From a checkpoint of a small transformer trained on Wikipedia.
Size: 4 heads of 64 (1 for keys and values), 16.2M parameters.
Each number is 128 + 24 x the weight over its row's rms, rounded and kept within 0 to 255. Layers, rows and columns count from 0. The size above them is the row's rms in percent of the matrix's.

# layer 2 MLP up, 1024x256, rms 0.212, rows 256-261, columns 128-255
size [122   7 107 120 126   9]
[[131 135 123 170 105 127 108 128  79  95 121 102 113 147 116 150 131 152 135  97 199 125  90 137 163 124 126  85 146 158 141 123 121 124 109  95 140 150 138 123 147 119 122 123  98  81 131 113 149 144 120 145 154  90 174 122 134 133 100 120 153 149 184 146 119 134 155 183 104 105 169 117 131 153 125 132 168 136 122 129 144 144 136  78 111 122 101 161 140 108 147 118 136 126 118 152 125 139 127 122  96 136 133 121 128 126 110 150 140 149 125  97 139 124  79 150 140 114 138 143 167 139 115  86 155 112 175 176]
 [129 169 151 137 167 103 115 126 129 158 170 159 103 141 108 156 118 113  97 163 101  96 160 151  89 128 107 119 127 118 121 145 103 151  99 157 142 152 125 119 142 162  83 125 130 125 141 119  93 113 121  99 113 122 156 120 154 146 104 121 116 179 125  91 116 130 141 153 124 140 135 159 108 113 140  88 143 131 133 135 119 169 115 122 121 102 151 108 138 138 154 156 145 151 172 159 183 132 100 134 140 141 130 164 150 108 129  98 114 123 141 110 171 144 109 121 162 129 135 151 173 188 140 118 114  44 184  68]
 [ 96 162 123 130 112 105 158 155 125 132  95  92 117 147 122 144 105 163 191 154 153 116 114 147 103 126 107 137 146 117 150 126 187 133 134 131 116 142 126 132 111 107  99 136 139 110 148 121  98 125 114 127 114 148  66 165  91 161 147 164 140 110 148 144 118 159 162  76 132 119 151 115 108 105 138 152 120 164 134 127 118 133 123  95 126  74 114 147 128 116 139 131 128  93 154 166 124 132 121 116 160 173 157 103 111 109 136 102 113 107 113  83 140 145  89 109 163  84 146 123 162 129 104 142 152 179 149 113]
 [156 106 188 144 132 123 201 137 101 136  93 102 115 152  95 152 108 142 136 157  99 167 148 146 124 140 104  94 120 142 149 158 112 109 133 163 133 126 149  94 149 140 133 102 112 141 100 100 137 167 137 148 142 136 120  96 157 118 106 111 178 100 169 157  95 143 121 139 104 130 116  99 173 150 125 104 111 113  89 123 115 113 126  88 143 113 160 137 145 185 113 120 109 161  98  93 112 127 123  91 126 157 130 130 139 148 139 118 131 157 141 114 128 135 126 146 106 130 160 131 133 126 131 145 125 152 159 116]
 [152 157  88 104 145 103 140 149  94 135 102 141 157 154 125 113 171 101 144 137 145 132 165 133 144 136 115  93 154 129 134 178 128 138 125 124  91 113  96 129 142 155 126 103 117 126 105 118  97 130  95 138 158 124 135 136 140 168  64 139 123 127 150  96 140 100 116  83 127  97 136 106 121 133 120 121 124 121 152 148 104 132 147 115 123 112 101 100 137 158 153 124 127 124 137 108 100 155  92 121 118 131 132 138 141 139 113 157 178 129 143 152 110 105 121 159  98 137 117 115 116 139 168 110 142 139 155 142]
 [131  90 134 137 128 138 117 109 141 140 112  96  88 169 147  95  89 116 186 120  85 100 139 158 132 104 120 136 132 168 120 114 130 140 113  90 147 178 146 122 112 151 123 166 161 104 117 144 139 122 122 164 133 121 109 123 102  98 150 136 108 129 110 148 125 118 130 144 126 142 110  98 113 137 116 159 179 120  83 164 130  80 149 107 154 112 137 112 134 132 167 115 149 119 108 155 140  91 133 122 142 137 147 166 121 116  82  90  94 137 109 143 136 137 165 126 144 146 139 112  89 124  94 148 156 132 117 127]]
# layer 2 MLP down (transposed), 1024x256, rms 0.0352, rows 256-260, columns 128-255
size [111   7 108 120 117]
[[176 126  85 113 126 118 182 144 116 106 115 148  78  95 145 156 145 101 120  95 166 128 134 113 132 124 182 127 175 131 106 138 126 110 128 139 119 148 114 144  94 126 120 168 119 109 122 134 108 133 138 148 136 117 164 165 105 118 135 127 114 155 162  93 169 168 145 108 138 113 149 112 130 188 105 122 191 126 129 135 107 129 130 142 120 114  37 124 119 122 142 181 123  90 151 146 125 137 145 132 147 106 145 134 125 140 106 129 161 149 133 141 140 114 105 111 113 135 112 122 150 184 169 132 112  58 109 113]
 [142 135 119  76 133 152 110 124  63 145 149 122 128 179 168  98 131 116 115 123 104 149 125 103 160 100 138 159  91 146 139 112 120 133 168 146 136  91 143 156 159 166 141 162 148 109 101  86 103 117 152 117 116 109 120 138 136 107  71 156 157 142 136 124 112  89 197 191 115 140 125 131 131 136 129 142 181 123 124 167  78 125 121 148 143 144 134  99 140 104 144 109 122 124 127  84 156 129 122 129 120  85 152 143 113 134 148 141 173 143 153 133 154 145  87 146 158 184 122 147  73 126 118 133 165 120 165 130]
 [113 140 156 103 146 126 150 128 103 109 124 151 130 137 170 127 108 126  94 112 119  99 125  83  94 113 155 150  91 140 106 109 127 129 134 151 130 131 120 108 140 140 119 122 132 117 112 117 122 137 155 150 130 134 120 121 148 112 126 130 148 132 121 115 126 120  80 150  87 100 101 187 130 137 138 141 103  78  73 107 134 118 107 105 156 142 156 129 162  99 159 120 144 105 120 122 150 132  95 156 144 122 120 129 114 161 100 143 143 113 174 113 127 145 169 120 126 168 184 122 153 153 114 120  92 111 160 128]
 [146 119  99 158 183 123 136  87 149  93 125 130 135 114 109  99 123 143 105  94 128 128 145 151 131 112 111  91 167 100 148 116 177 110 104 174 160 111 146 139 143  95 143 153 130 111 134 141 127 133 160 125  96 141 161 128 167 133 140 140 140 171 139 112 113  80 115  93 170 142 126 134 138 135  85 113 139 173 151  73 148  82 126 128 107 116 148  90 105 121 160 122 116 173 151  84 161 164 128 123 133 126 135 126 132 125 139 156 156 153 131  99 129  99 133 145 152 112 157 150 147 122 127 144 118 139 124 154]
 [122 106 143 153 135  58 150 136 121  90 100 112  99 143 155 159 162 128 137 161 168 139 148 122 130 157 133  94 141 118 178 116  90  79 126 147 110 100 104 142 126  92 118 118 182 114 101 130 117 109  99 154 102 128  63 130 139 141 148 126 107 136 174 103 148 117  91 139 114 108 140 152 112 157 121 153 100 159 114  78 138 112 146 147 110 128 152 118 132 160 142 101 131 156  93 139 113 142 144 141  90 111 131 138 110 124 125 142 128 126 121 144 133  94  98 141 139 105 149 124 157 121 106 121 121 128 111 165]]